config = dict(
    head_dim=64,
    activation='swiglu',
    norm_eps=1e-06,
    rope_base=20700.0,
    rope_fraction=1.0,
    bias='none',
    init_std_up=0.0257,
    init_std_down=0.00291,
    decay_fraction=1.0,
    decay_shape='linear',
    train_tokens=675800000,
)
Each number is 200 + 40 x the weight over the matrix's rms, rounded and kept within 0 to 999. Layers, rows and columns count from 0.

# layer 4 MLP up, 832x320, rms 0.109, rows 672-729, columns 160-199
227,202,227,227,259,255,200,198,300,186,192,235,201,244,158,228,186,159,180,328,200,207,239,148,208,232,171,198,213,128,263,281,241,157,279,215,210,215,246,208
210,286,156,205,237,136,151,164,225,203,233,222,210,73,142,213,138,202,186,168,206,196,219,210,225,177,208,200,263,152,193,179,188,192,221,166,194,158,201,217
262,211,224,268,197,272,269,223,238,252,182,127,181,201,195,174,186,155,200,194,148,239,211,223,173,119,271,277,187,193,227,250,249,170,265,182,271,172,257,145
201,221,167,225,175,200,198,233,166,152,206,172,162,274,198,147,196,133,259,258,216,189,206,189,156,191,139,177,162,186,194,221,210,192,135,201,176,201,190,192
134,216,114,194,210,172,171,216,187,196,181,207,174,111,147,144,232,187,188,271,259,193,230,139,170,203,192,222,239,175,164,209,72,159,238,169,216,141,210,255
238,178,183,173,167,197,230,156,207,176,218,210,236,83,221,248,142,230,214,163,259,233,179,153,216,174,214,222,187,206,111,175,254,243,271,304,123,220,263,203
139,176,242,200,201,184,204,187,108,182,256,242,194,212,188,198,205,205,192,172,200,228,256,222,263,254,208,163,181,207,213,207,142,218,203,189,184,188,201,195
151,232,194,158,203,180,190,182,183,215,181,162,232,283,235,246,136,214,161,186,157,326,202,172,190,187,233,203,149,223,193,194,193,226,162,282,149,163,225,132
237,153,270,218,225,106,230,160,177,191,197,222,201,235,290,190,210,205,141,155,151,227,167,164,185,195,202,185,163,293,228,178,166,221,204,332,217,208,125,226
251,216,225,272,233,200,243,166,158,132,165,220,158,232,207,208,228,216,223,202,118,237,178,265,192,131,252,175,117,196,138,198,144,213,187,281,205,153,148,181
147,155,178,216,173,206,216,165,211,242,183,220,216,306,150,177,226,163,132,149,117,172,210,247,175,136,186,219,188,161,200,155,164,180,185,211,185,231,229,237
286,169,173,177,272,186,260,188,206,228,201,140,248,152,201,185,252,235,312,163,189,156,194,195,225,191,179,227,204,162,267,219,235,194,115,196,266,146,189,189
179,218,165,170,184,225,244,149,182,217,225,156,206,201,135,296,281,293,162,122,200,247,127,168,175,183,154,173,217,151,226,179,183,310,221,139,229,128,228,156
248,292,206,155,172,210,266,174,180,163,208,164,225,218,211,232,199,120,149,222,105,217,163,206,187,156,230,179,218,186,272,180,154,232,209,228,196,225,187,190
198,248,272,268,222,257,227,187,169,241,216,161,207,219,237,145,168,268,266,165,228,195,211,165,204,196,240,127,181,212,206,153,262,278,123,216,211,270,206,280
204,222,183,265,198,194,255,210,189,235,169,133,276,192,247,156,288,148,241,176,214,185,186,166,217,234,235,161,251,208,206,208,203,210,177,270,215,163,258,181
246,217,172,220,271,184,168,277,233,232,179,202,229,172,154,172,176,221,225,105,223,164,101,196,185,256,126,260,187,188,227,280,256,158,146,235,212,184,134,135
152,206,198,184,153,229,230,177,178,255,201,186,146,210,232,173,203,276,262,239,228,203,231,252,198,219,120,174,201,277,197,190,238,206,201,157,149,259,219,177
269,180,212,106,253,213,156,174,217,230,185,178,191,152,158,214,210,210,102,204,191,195,225,205,222,266,234,202,191,302,252,218,210,154,237,190,164,202,191,256
242,189,260,212,186,207,173,129,217,249,215,187,219,150,190,136,250,135,212,124,239,224,201,202,185,251,184,266,225,182,203,209,251,166,243,198,126,175,273,170
305,210,193,168,147,297,243,211,187,190,182,234,220,232,151,161,208,225,200,170,214,223,274,215,217,141,230,178,177,231,197,269,221,210,240,280,222,209,232,190
176,238,141,173,136,199,236,179,156,212,178,143,296,230,190,161,202,157,239,148,134,251,257,231,156,156,207,171,207,120,123,145,168,196,172,214,191,175,228,181
269,170,197,197,198,195,183,223,150,139,195,203,201,241,246,223,193,213,204,242,212,221,205,195,214,187,168,193,234,212,192,161,240,191,222,212,194,151,170,166
191,132,231,223,198,252,267,132,224,171,188,231,146,227,219,223,226,275,222,225,203,204,253,175,196,65,264,221,204,174,240,214,251,181,310,202,253,199,223,190
271,166,207,220,215,175,134,244,231,287,221,130,131,182,190,216,207,147,231,215,228,198,190,194,275,189,169,247,135,132,147,189,150,183,185,202,183,237,240,186
209,245,284,226,107,228,336,165,239,226,183,139,181,211,236,212,226,157,202,259,197,158,192,270,186,172,215,240,194,236,244,197,266,173,193,175,154,252,244,182
159,163,231,136,212,248,158,182,195,206,176,180,177,167,126,223,222,208,150,233,213,137,105,192,210,202,198,213,186,246,168,149,233,278,206,155,270,290,228,208
226,157,190,178,291,153,100,235,255,223,202,207,202,176,232,192,275,237,233,237,288,163,158,197,120,159,136,216,258,212,194,142,248,178,207,200,197,208,289,206
261,217,164,210,171,212,253,220,147,143,184,199,227,204,161,202,209,226,215,242,222,268,218,260,249,215,209,183,202,245,188,211,255,204,222,281,280,162,184,233
200,198,121,252,176,70,165,143,243,190,230,201,266,154,210,215,277,205,106,188,195,136,87,235,164,239,196,205,189,226,203,234,246,224,175,164,218,240,243,197
226,208,178,183,176,173,151,215,246,200,213,213,222,238,216,175,157,148,238,223,146,163,251,263,169,145,125,211,170,137,229,228,220,125,193,272,156,159,156,239
231,203,174,155,141,168,198,239,232,230,182,184,244,298,185,111,242,194,213,190,205,183,207,223,163,217,215,144,213,179,163,218,162,180,161,198,174,233,201,223
190,186,206,160,157,181,218,177,231,211,194,155,223,188,215,162,114,226,241,205,237,158,215,192,200,150,185,253,154,208,179,248,225,203,178,290,153,242,251,199
202,192,273,168,206,238,263,176,147,235,177,179,227,247,132,195,201,238,191,177,152,97,191,197,146,153,186,156,127,172,262,211,252,292,149,271,196,185,159,211
237,196,212,241,163,287,235,164,182,223,223,143,201,255,228,105,244,112,234,238,148,163,220,187,198,242,162,224,193,174,242,223,215,201,246,207,131,195,194,248
171,259,241,267,214,177,226,239,180,180,207,203,200,187,207,180,211,233,153,171,138,321,194,130,199,158,177,127,237,182,145,254,191,182,157,216,208,201,155,129
223,234,180,190,160,178,266,234,192,180,193,207,143,171,129,219,211,188,186,220,204,258,203,186,264,252,162,245,111,220,224,208,152,192,165,150,233,163,174,236
175,200,257,193,225,163,215,200,191,143,221,227,264,161,227,201,287,226,284,159,190,233,139,210,216,232,228,206,150,225,183,228,210,264,178,253,213,198,214,179
205,228,225,195,83,107,277,175,242,224,165,148,157,218,190,196,286,90,138,162,227,242,340,215,256,217,195,157,286,194,227,256,166,201,135,236,184,192,212,168
196,142,194,223,155,253,148,201,191,173,183,175,246,217,233,234,218,207,233,206,216,262,147,243,214,181,200,283,190,167,246,151,163,214,186,313,226,214,154,209
194,218,184,178,188,182,162,218,180,228,161,250,227,201,182,300,227,213,189,217,169,172,257,241,185,224,223,144,184,187,226,201,156,146,259,242,85,220,162,186
231,172,242,176,232,208,236,157,179,215,230,151,201,206,182,204,283,248,159,176,173,146,224,200,173,149,250,176,144,209,188,164,173,189,175,230,203,180,232,141
296,226,200,195,271,205,240,112,204,288,211,179,256,104,149,238,225,212,147,246,281,211,192,159,197,206,262,138,183,201,150,127,155,249,205,196,220,129,242,219
237,217,171,291,198,215,212,194,166,218,188,188,184,219,168,213,163,198,168,161,152,178,174,192,236,192,238,172,184,162,174,174,192,244,247,247,142,272,206,172
185,162,182,156,232,206,199,183,192,154,213,142,154,104,181,134,162,282,194,218,188,232,216,162,172,179,269,262,153,150,256,194,153,179,200,217,203,212,182,166
160,202,191,211,246,161,148,122,159,191,209,151,202,181,185,217,195,137,191,224,193,152,209,195,262,137,223,206,240,250,191,195,191,201,142,197,129,181,177,129
201,266,151,131,179,142,210,164,151,201,185,155,154,217,262,230,160,184,220,262,128,213,244,200,222,198,222,206,281,248,272,206,201,206,153,164,240,100,139,213
210,235,189,191,126,231,235,189,229,188,166,231,210,255,242,214,182,210,224,212,232,198,212,221,218,269,198,143,200,181,229,205,191,218,213,246,233,252,145,185
231,218,211,126,165,119,233,174,199,136,205,267,192,239,241,215,168,217,179,197,211,235,109,247,200,184,243,177,188,241,220,222,183,187,238,183,191,156,270,259
171,166,109,234,206,195,149,301,221,206,221,193,241,322,100,206,184,256,217,222,235,272,142,237,154,206,151,90,185,239,190,170,210,189,210,204,196,156,194,104
183,203,158,213,228,253,126,187,80,219,211,175,203,145,209,161,208,169,146,137,302,264,212,190,164,143,182,179,227,223,149,207,195,138,222,142,182,253,283,164
210,230,207,214,227,219,185,187,152,199,180,163,240,226,201,216,186,229,173,187,205,160,217,224,180,210,248,215,169,194,190,131,213,175,288,272,219,203,249,134
232,143,270,180,235,156,232,208,143,231,194,216,242,264,257,232,143,189,241,204,206,194,180,244,208,96,254,238,167,181,180,155,240,196,96,212,198,216,214,219
232,190,265,147,189,260,233,200,284,262,204,188,111,236,209,207,140,155,245,259,224,208,202,196,161,182,233,227,198,139,235,199,217,192,205,191,218,191,244,158
134,218,217,184,175,218,202,197,225,282,223,204,161,194,178,255,171,199,244,240,207,180,155,193,175,214,224,228,204,224,209,198,212,135,171,175,203,246,160,125
204,230,197,204,201,187,194,225,166,240,207,214,180,158,312,130,180,215,166,241,227,170,186,213,249,153,209,192,153,186,147,165,212,206,306,178,213,189,255,124
170,275,229,191,174,241,199,122,234,231,217,188,206,217,213,198,280,230,244,209,223,170,201,256,220,136,230,310,126,177,254,196,190,246,215,157,271,183,197,231
250,158,165,190,162,256,278,263,224,220,186,180,215,292,262,223,200,183,143,252,169,235,242,175,221,238,149,134,169,236,305,182,144,185,216,198,137,230,199,192
# layer 4 MLP down (transposed), 832x320, rms 0.103, rows 672-729, columns 160-199
123,147,183,152,107,159,183,206,146,136,157,179,198,210,243,157,240,161,226,181,165,171,227,159,218,169,228,261,195,198,200,281,206,163,180,264,208,223,218,151
193,206,207,165,186,251,184,246,211,212,232,238,230,240,157,179,254,187,262,239,142,196,181,161,222,184,124,140,181,230,223,236,193,172,188,294,167,217,208,133
236,205,223,176,274,164,182,149,183,197,210,203,153,162,255,218,210,267,191,245,154,151,197,255,226,155,230,182,258,201,262,146,211,196,184,138,147,229,165,189
213,223,139,229,229,174,144,209,208,178,211,220,169,176,217,266,212,154,127,167,217,186,158,174,230,235,257,256,319,143,174,159,202,211,222,220,285,188,234,209
254,142,206,221,198,185,214,119,194,116,139,199,197,222,183,265,124,125,213,228,219,142,133,240,247,220,188,185,263,260,252,209,243,190,199,155,191,174,160,203
213,175,198,234,132,197,189,239,137,229,201,131,95,212,135,181,201,149,229,226,191,192,237,196,214,231,203,201,167,149,248,290,158,162,175,139,221,133,187,175
193,200,154,198,220,206,164,204,188,225,229,189,237,209,206,167,352,206,231,211,90,216,154,177,203,203,219,213,241,116,189,159,213,172,155,215,237,177,173,214
263,186,286,162,204,174,165,179,226,180,200,190,161,100,151,139,178,159,307,204,209,208,202,218,216,159,252,228,259,260,183,219,200,231,183,169,159,265,165,174
186,214,195,178,234,225,177,219,167,241,152,295,196,189,141,184,154,189,158,208,202,240,183,199,218,217,219,196,228,138,165,200,173,180,237,136,160,237,214,252
232,227,249,171,172,149,191,153,179,186,193,91,280,218,246,188,180,194,188,234,209,249,225,199,195,194,230,217,172,238,298,205,224,160,164,175,262,256,189,202
169,194,210,273,234,180,168,231,188,193,252,187,169,225,220,192,198,241,130,195,199,217,195,188,147,155,232,225,204,161,147,196,167,194,254,199,211,171,163,184
216,261,158,238,138,227,190,232,151,251,184,190,214,216,265,184,206,160,226,249,107,202,201,272,248,269,252,214,241,193,191,259,213,189,213,198,159,154,147,173
243,146,137,249,149,226,234,256,183,267,245,221,269,258,137,244,220,181,251,250,203,209,191,226,226,169,193,245,211,107,179,206,201,243,265,173,231,216,195,259
229,128,159,159,159,223,226,186,186,187,212,287,191,162,144,163,237,237,190,175,186,208,214,151,205,251,204,106,190,191,157,218,229,137,209,192,112,158,160,226
153,252,117,276,251,178,176,159,249,199,140,191,230,271,176,147,184,134,197,209,175,219,275,170,205,212,172,261,171,149,212,144,177,166,286,210,208,145,224,158
197,182,228,126,209,198,147,209,133,145,157,223,210,241,162,250,170,292,154,153,275,213,209,196,175,237,197,200,205,166,182,252,223,192,182,179,231,208,183,223
171,178,186,179,173,268,248,191,150,183,255,211,179,157,233,203,206,192,195,216,200,182,234,244,183,189,277,198,141,235,200,227,208,228,230,184,203,216,226,272
241,186,166,156,260,192,208,182,177,132,182,183,245,216,198,293,183,254,140,135,183,242,226,214,197,202,210,162,186,194,187,214,177,221,168,243,204,193,169,239
148,245,210,222,207,208,224,227,180,200,177,197,179,186,170,159,202,267,188,217,164,98,211,202,231,247,285,261,177,173,197,233,148,188,281,124,125,204,168,236
172,117,164,111,254,234,254,194,191,193,211,193,254,206,92,239,220,284,214,235,200,210,189,199,258,166,111,162,213,241,165,182,186,174,200,262,170,256,167,140
166,302,215,219,243,77,268,157,273,244,225,219,191,151,125,256,121,219,211,197,317,163,120,168,248,240,160,258,184,157,263,125,250,268,129,172,226,220,205,253
177,156,178,257,218,237,200,297,219,204,173,176,207,184,48,230,200,226,164,203,199,187,185,206,222,187,151,197,227,174,249,232,194,224,192,202,229,172,177,183
184,200,220,228,205,145,215,157,168,289,243,158,158,168,240,150,211,170,145,161,208,192,227,213,247,240,189,241,227,182,225,138,203,228,227,205,186,190,188,231
146,205,154,173,193,199,161,223,184,237,152,191,194,247,162,192,214,117,168,218,169,239,220,181,198,205,153,248,95,166,239,236,173,171,143,166,176,200,214,235
235,191,199,211,279,161,245,150,218,165,158,126,171,209,168,207,244,184,170,175,149,182,169,137,219,168,183,213,174,180,183,228,201,217,184,191,210,237,239,213
227,159,187,213,232,186,121,164,180,194,202,184,173,151,172,174,230,175,231,185,174,227,173,217,224,307,253,205,276,191,217,238,235,199,180,186,259,189,149,244
218,235,210,292,295,190,163,194,208,157,252,212,179,260,236,147,205,199,251,185,200,239,224,178,270,176,205,182,223,205,168,194,199,160,230,168,191,156,198,161
225,213,133,89,190,172,134,271,202,186,216,202,203,211,171,237,183,228,236,221,167,191,214,219,216,286,194,218,211,199,194,154,182,191,189,130,189,131,248,242
205,253,225,199,234,158,146,182,223,243,302,186,173,173,182,240,271,183,209,183,150,184,187,152,143,164,139,168,180,198,225,165,172,239,147,182,191,160,216,137
183,197,318,150,172,236,244,263,137,136,189,174,184,269,180,219,234,228,262,192,184,232,223,176,265,245,182,124,237,242,214,128,223,228,236,215,222,167,243,165
183,246,164,162,240,140,231,192,224,186,216,195,158,150,129,218,240,205,209,179,145,194,199,143,255,178,112,198,244,183,221,182,204,265,235,163,242,255,229,178
150,267,239,191,201,263,145,184,111,151,176,243,221,129,223,225,111,212,201,195,229,207,207,264,240,195,190,187,192,317,189,173,293,224,176,199,224,186,235,183
217,250,227,236,222,277,214,224,187,168,191,148,210,189,197,249,245,214,241,134,153,211,144,208,177,242,224,199,179,227,196,210,201,183,198,187,189,192,179,202
217,213,130,140,165,183,125,227,204,204,152,156,124,167,238,251,160,219,122,235,219,200,219,211,204,227,270,149,207,221,171,267,159,210,227,126,258,177,216,222
235,216,224,106,210,207,218,133,176,160,249,138,210,174,209,148,202,119,129,216,186,189,255,206,200,150,229,196,238,265,142,241,160,225,184,215,239,190,227,151
209,221,213,203,153,204,245,141,191,228,217,138,212,172,229,182,226,166,191,221,151,174,245,141,184,149,226,220,138,218,287,186,181,267,214,171,126,170,227,235
178,295,230,161,167,160,184,154,181,230,149,166,218,152,205,215,150,237,173,253,273,223,252,255,202,238,188,206,152,183,200,226,190,201,153,277,200,138,212,168
224,239,234,219,236,253,228,242,203,228,256,185,216,244,199,159,246,201,166,177,190,235,205,187,171,229,205,158,241,176,148,244,209,228,131,117,229,224,223,215
273,174,222,119,251,183,143,220,200,178,259,190,175,197,204,134,200,236,231,207,229,211,212,236,200,248,244,204,74,218,198,205,186,184,210,175,148,121,252,198
139,225,204,155,273,186,159,202,164,193,208,195,225,228,228,189,165,196,172,295,197,145,190,200,179,221,142,166,255,194,174,161,276,204,196,170,256,307,178,179
193,237,165,275,221,166,213,159,207,190,176,159,201,231,214,185,231,154,180,229,315,191,185,188,260,221,136,273,234,208,236,197,245,261,112,140,263,158,229,202
159,219,173,230,147,213,232,146,207,150,188,138,175,242,256,209,249,210,312,152,165,172,184,229,159,235,225,147,214,214,219,232,207,183,166,214,252,227,190,146
235,230,160,292,199,265,271,146,137,129,197,169,143,257,253,178,280,228,183,222,180,204,194,153,130,177,143,180,235,197,146,231,176,191,166,251,235,216,213,212
143,244,229,155,199,194,158,213,237,256,305,140,209,249,223,214,245,161,199,252,146,170,226,222,243,180,181,195,244,245,215,222,182,116,239,132,149,138,149,209
226,225,204,203,183,200,197,243,177,241,229,238,240,291,192,237,196,146,239,207,170,201,175,261,243,210,193,150,244,187,138,129,219,180,157,195,204,201,206,196
243,236,212,212,184,209,235,178,225,183,225,175,138,157,156,230,185,174,213,251,227,166,211,204,204,166,236,238,255,146,197,129,210,284,172,184,271,240,161,241
226,176,155,219,205,294,196,186,206,156,150,199,166,186,117,222,180,198,242,173,208,178,196,189,226,252,305,250,177,183,213,211,212,235,207,199,162,268,200,215
177,218,154,221,235,176,164,196,187,216,268,206,211,177,174,227,187,246,140,178,157,207,241,186,154,167,218,246,168,230,190,223,186,154,178,190,192,158,234,226
233,220,200,231,231,229,176,194,283,237,319,126,218,141,165,181,284,185,232,212,158,180,233,160,180,201,147,192,189,104,140,231,171,195,239,245,154,226,200,174
231,135,230,266,224,128,143,105,182,138,233,211,186,131,188,136,196,173,235,203,216,117,181,169,248,164,158,166,254,237,234,178,201,244,189,144,204,219,204,261
222,184,225,201,274,266,245,193,188,219,181,179,195,215,189,215,193,223,172,188,218,204,145,210,151,261,130,219,195,233,112,201,176,224,281,222,106,258,171,235
123,247,168,143,179,240,197,227,252,177,129,195,183,226,253,174,149,210,234,191,241,226,259,204,182,212,239,214,205,185,218,256,213,176,198,202,159,261,156,247
230,154,199,176,121,217,129,144,174,163,221,247,233,173,202,96,198,161,275,198,196,145,218,165,224,157,207,117,182,176,188,220,194,163,196,187,248,263,226,193
226,216,179,233,225,128,186,201,206,183,150,245,210,177,208,194,168,198,135,167,179,197,219,191,273,167,204,196,166,185,191,221,148,163,204,161,196,193,208,180
246,221,210,214,217,235,166,162,152,148,153,260,227,180,225,191,284,231,201,166,160,238,160,177,217,213,219,218,268,199,168,165,192,187,188,206,214,202,192,237
262,214,212,202,141,242,209,202,181,209,149,142,239,194,170,164,252,275,240,179,154,202,211,180,256,167,235,160,157,169,196,276,159,204,197,223,267,216,144,205
228,171,192,139,208,154,191,265,215,213,215,129,140,177,142,243,193,187,253,208,260,203,212,232,281,239,203,100,241,256,222,157,257,219,225,162,221,264,216,192
185,162,220,202,194,197,188,171,139,207,193,200,300,165,232,184,0,179,210,176,396,213,203,174,197,197,192,248,204,222,192,231,247,273,195,212,199,225,250,201
# layer 4 MLP gate, 832x320, rms 0.106, rows 673-729, columns 160-199
160,187,225,254,194,200,110,176,205,200,151,185,136,190,165,171,216,188,318,213,197,166,219,209,143,209,199,207,150,197,226,274,166,198,225,201,161,161,217,206
136,228,233,223,232,177,176,185,234,184,161,276,136,196,272,272,192,215,229,201,233,244,203,201,221,209,259,225,273,173,214,201,235,163,193,210,195,222,209,185
234,137,222,129,254,260,155,213,184,194,172,151,185,212,138,146,192,162,257,215,215,246,216,133,149,204,123,186,172,268,213,208,239,170,173,258,226,134,233,187
205,254,187,168,165,238,142,165,159,187,155,233,217,117,162,195,235,204,159,161,189,182,224,162,145,226,176,191,240,238,217,224,162,170,208,153,220,159,178,182
141,256,202,214,190,251,266,154,162,147,123,170,218,134,231,229,234,151,223,222,230,140,174,245,134,136,162,210,195,177,167,218,177,186,211,151,187,218,144,199
280,189,244,244,167,159,152,178,225,157,136,147,165,163,143,184,183,172,222,209,147,245,194,218,237,167,165,192,154,185,207,234,202,171,259,204,175,250,185,208
159,185,225,189,208,212,118,169,170,193,172,166,135,178,161,206,245,184,145,176,224,172,146,195,190,183,232,141,184,223,187,236,212,225,186,164,226,164,174,202
194,244,140,202,165,210,227,250,177,158,153,115,229,141,111,202,207,190,173,228,209,178,222,132,210,203,263,263,218,194,242,186,213,184,155,199,183,203,221,170
135,188,214,179,176,226,174,195,236,225,203,217,183,135,240,151,200,174,169,242,216,220,288,178,189,221,177,238,212,174,323,219,236,144,205,150,186,188,210,190
246,222,177,237,240,181,215,201,218,181,194,164,173,181,221,245,256,183,196,167,143,242,222,115,165,153,165,220,238,192,243,227,246,176,204,180,243,158,199,222
160,256,244,236,263,204,228,262,214,160,118,188,248,236,185,225,198,262,308,190,175,185,166,200,179,140,225,251,199,213,255,246,185,239,158,187,200,270,213,251
268,188,219,236,135,200,173,169,189,121,157,255,148,205,226,159,187,169,261,263,210,275,179,174,223,183,181,188,172,263,178,171,136,160,216,254,181,195,126,214
247,149,173,161,224,194,142,226,229,143,159,152,192,127,160,266,200,237,322,171,185,241,188,152,127,157,172,260,167,182,196,186,229,188,257,191,182,226,190,230
188,179,193,207,154,159,177,161,243,191,199,186,211,179,226,174,255,255,156,170,206,243,224,132,158,299,160,209,182,222,190,219,171,92,243,233,217,146,240,177
212,160,172,209,254,159,187,152,235,207,239,181,209,197,259,196,220,188,211,219,188,151,268,199,177,101,181,253,201,227,187,149,263,250,183,177,173,182,250,206
187,180,180,189,196,175,212,177,208,199,201,211,173,152,279,211,240,169,92,246,163,150,171,213,210,209,242,129,244,234,188,196,108,276,162,163,116,247,233,231
170,141,122,192,232,178,244,150,202,156,152,171,248,125,255,137,225,218,187,151,106,119,220,183,172,167,180,281,220,153,163,208,242,222,232,159,175,236,296,188
193,205,174,202,207,287,182,178,210,170,147,168,187,104,266,141,210,250,122,185,210,119,190,146,148,214,143,254,165,198,177,166,193,199,250,190,207,159,254,219
260,151,198,212,136,195,193,175,209,237,181,182,202,132,234,194,250,260,119,133,246,206,115,177,185,198,199,196,185,192,207,152,150,191,130,200,237,171,186,169
155,198,216,181,164,168,275,216,151,247,200,191,161,176,175,246,257,181,238,192,272,234,216,118,189,199,289,179,232,286,215,163,189,151,254,241,205,245,187,252
215,187,160,225,145,191,316,181,217,145,157,229,175,175,226,218,219,195,190,196,210,178,215,196,215,176,213,213,152,177,249,217,238,164,162,206,180,226,139,258
215,235,221,227,199,181,105,155,186,139,189,178,208,166,211,175,258,195,245,166,160,193,219,168,151,205,273,181,255,229,198,236,158,225,250,137,168,127,246,194
202,179,187,285,210,216,173,179,188,186,146,217,115,165,137,218,200,201,162,192,134,281,159,216,179,105,205,180,168,162,226,249,196,191,230,136,185,181,245,217
191,158,245,258,224,275,165,256,172,248,123,218,158,257,212,254,243,170,143,221,193,155,205,149,199,176,198,203,199,267,175,200,213,228,182,275,258,227,190,249
180,199,189,227,266,235,96,206,106,186,185,209,210,249,220,153,229,215,129,162,222,173,227,153,201,253,254,199,229,253,211,215,165,217,225,191,276,162,234,190
108,155,198,153,231,217,124,151,160,216,172,113,166,142,182,179,164,162,77,170,215,159,207,204,197,220,201,273,216,206,242,182,90,248,162,228,196,187,140,151
207,282,163,126,163,244,183,258,192,203,187,103,200,118,148,221,179,233,195,194,146,264,226,212,154,295,223,199,187,177,244,240,190,203,212,208,223,155,172,251
185,244,178,175,249,161,153,183,199,168,183,173,248,145,177,190,197,200,231,282,224,257,252,177,179,115,181,236,190,99,241,225,245,167,194,189,192,236,164,253
137,192,176,199,120,237,199,228,235,231,187,185,209,226,169,182,174,164,231,177,200,237,231,142,102,186,148,193,159,143,222,211,232,228,267,232,185,198,229,182
256,129,207,220,244,215,247,179,189,177,179,220,244,115,219,90,211,235,190,204,223,145,200,180,181,168,176,209,202,208,194,214,222,107,221,282,224,157,197,281
244,149,158,253,200,167,170,247,285,243,200,223,189,180,143,233,130,233,222,175,191,190,187,209,141,250,196,166,180,186,175,274,227,135,196,192,140,247,188,224
169,186,220,219,253,186,178,163,109,171,166,267,258,126,232,170,205,180,229,130,192,191,244,213,202,224,201,193,231,164,179,196,124,127,195,190,163,219,214,235
187,139,250,154,202,227,174,242,189,194,143,242,227,175,218,151,258,193,175,175,187,225,168,131,189,180,261,204,236,183,244,167,180,237,233,212,147,161,260,301
146,186,226,260,202,148,213,155,239,87,181,190,162,195,247,197,190,184,186,204,199,193,272,199,190,209,263,201,157,216,155,229,217,221,226,205,141,237,187,179
175,220,158,279,203,213,193,146,229,181,164,138,218,256,189,135,158,222,290,173,200,230,202,108,194,180,177,166,256,253,157,231,185,218,185,232,231,235,162,184
245,193,164,174,204,269,180,216,225,125,169,129,208,209,187,249,169,151,195,203,196,272,155,190,187,199,265,240,204,241,166,200,182,193,187,199,169,199,187,259
196,205,241,198,205,288,224,178,104,185,167,186,248,221,171,199,240,155,166,166,239,260,231,182,193,163,176,195,229,222,212,204,181,165,266,190,182,201,134,194
147,183,175,193,150,160,232,234,195,207,166,135,202,265,251,194,207,223,194,168,158,99,300,168,200,200,243,193,274,268,142,211,159,229,241,156,238,199,262,200
209,201,130,169,169,222,165,189,217,191,179,206,103,111,202,218,230,192,176,144,141,208,171,198,166,162,238,224,133,212,220,227,203,163,185,265,187,124,225,234
147,216,212,193,155,237,178,223,167,129,194,112,249,204,197,175,227,207,163,127,186,242,172,187,104,230,280,177,183,207,179,188,169,151,256,216,233,141,194,205
158,209,164,243,189,243,178,243,202,202,135,214,243,243,245,212,172,199,282,152,181,224,188,160,199,308,110,159,162,237,211,192,224,239,242,163,201,251,151,212
209,194,203,233,165,250,151,170,190,204,153,213,210,178,248,214,211,209,135,146,175,295,263,154,153,285,212,195,130,182,197,249,93,199,167,230,235,208,170,209
191,195,151,188,222,225,186,164,177,208,137,157,168,185,132,231,249,276,211,178,259,242,141,206,166,219,141,137,207,275,118,159,212,234,236,100,265,218,177,211
174,233,204,221,197,147,211,239,178,209,223,205,228,238,201,205,169,215,198,200,175,229,219,250,233,204,209,169,187,218,164,168,212,111,149,203,193,206,225,162
169,186,156,183,147,288,180,265,215,219,137,159,161,200,238,273,197,252,184,156,216,206,226,218,93,183,163,236,210,175,210,160,197,247,253,220,228,226,255,219
178,271,167,182,188,68,185,233,183,165,176,190,166,132,189,187,192,227,163,195,283,150,228,150,181,185,174,165,203,274,205,210,204,242,213,194,245,202,179,230
185,160,182,213,227,183,138,216,180,194,261,189,129,181,215,200,176,225,227,154,195,208,151,250,132,178,246,200,146,158,173,209,219,169,208,176,221,204,173,246
169,213,183,219,149,208,216,147,195,172,173,186,183,237,221,247,162,144,242,189,208,296,182,204,216,124,109,270,183,191,254,213,239,170,250,223,217,127,190,189
121,198,189,193,168,171,204,179,211,197,165,239,118,128,214,191,160,271,108,136,145,194,231,141,198,193,214,170,259,139,179,220,149,232,158,140,242,202,174,138
173,209,226,171,180,249,148,194,212,239,159,97,156,224,194,179,269,292,126,231,245,234,177,194,119,178,132,237,241,215,241,193,207,151,216,192,248,184,219,115
192,185,150,206,232,220,145,226,211,233,168,238,171,211,253,192,238,217,201,141,195,241,221,205,199,231,237,142,221,235,180,195,167,178,176,236,138,271,209,208
238,228,204,223,253,238,193,215,182,188,153,256,174,153,210,184,290,250,189,206,201,220,182,151,175,291,161,233,217,226,191,200,192,203,226,181,232,223,240,231
235,110,225,204,220,239,222,200,187,195,140,208,178,177,154,204,201,291,265,114,216,179,218,225,157,145,245,196,251,179,215,247,124,128,206,127,186,150,215,266
233,194,282,277,157,186,237,211,241,131,191,183,190,218,230,212,151,181,235,221,162,220,196,139,195,160,228,225,209,196,178,213,257,180,228,234,244,169,188,260
211,224,217,192,211,156,246,261,278,258,139,190,192,266,188,208,234,225,318,222,195,159,263,146,149,185,195,242,186,187,284,232,214,206,249,173,174,134,228,190
185,169,226,235,233,173,239,171,241,241,187,213,275,251,197,136,114,230,199,168,252,222,252,165,116,166,233,180,249,213,183,224,246,184,167,234,245,231,116,236
233,245,210,224,183,170,159,202,170,239,177,227,215,180,149,204,257,179,170,150,202,241,180,268,142,231,241,228,217,213,169,180,191,134,210,169,210,190,211,257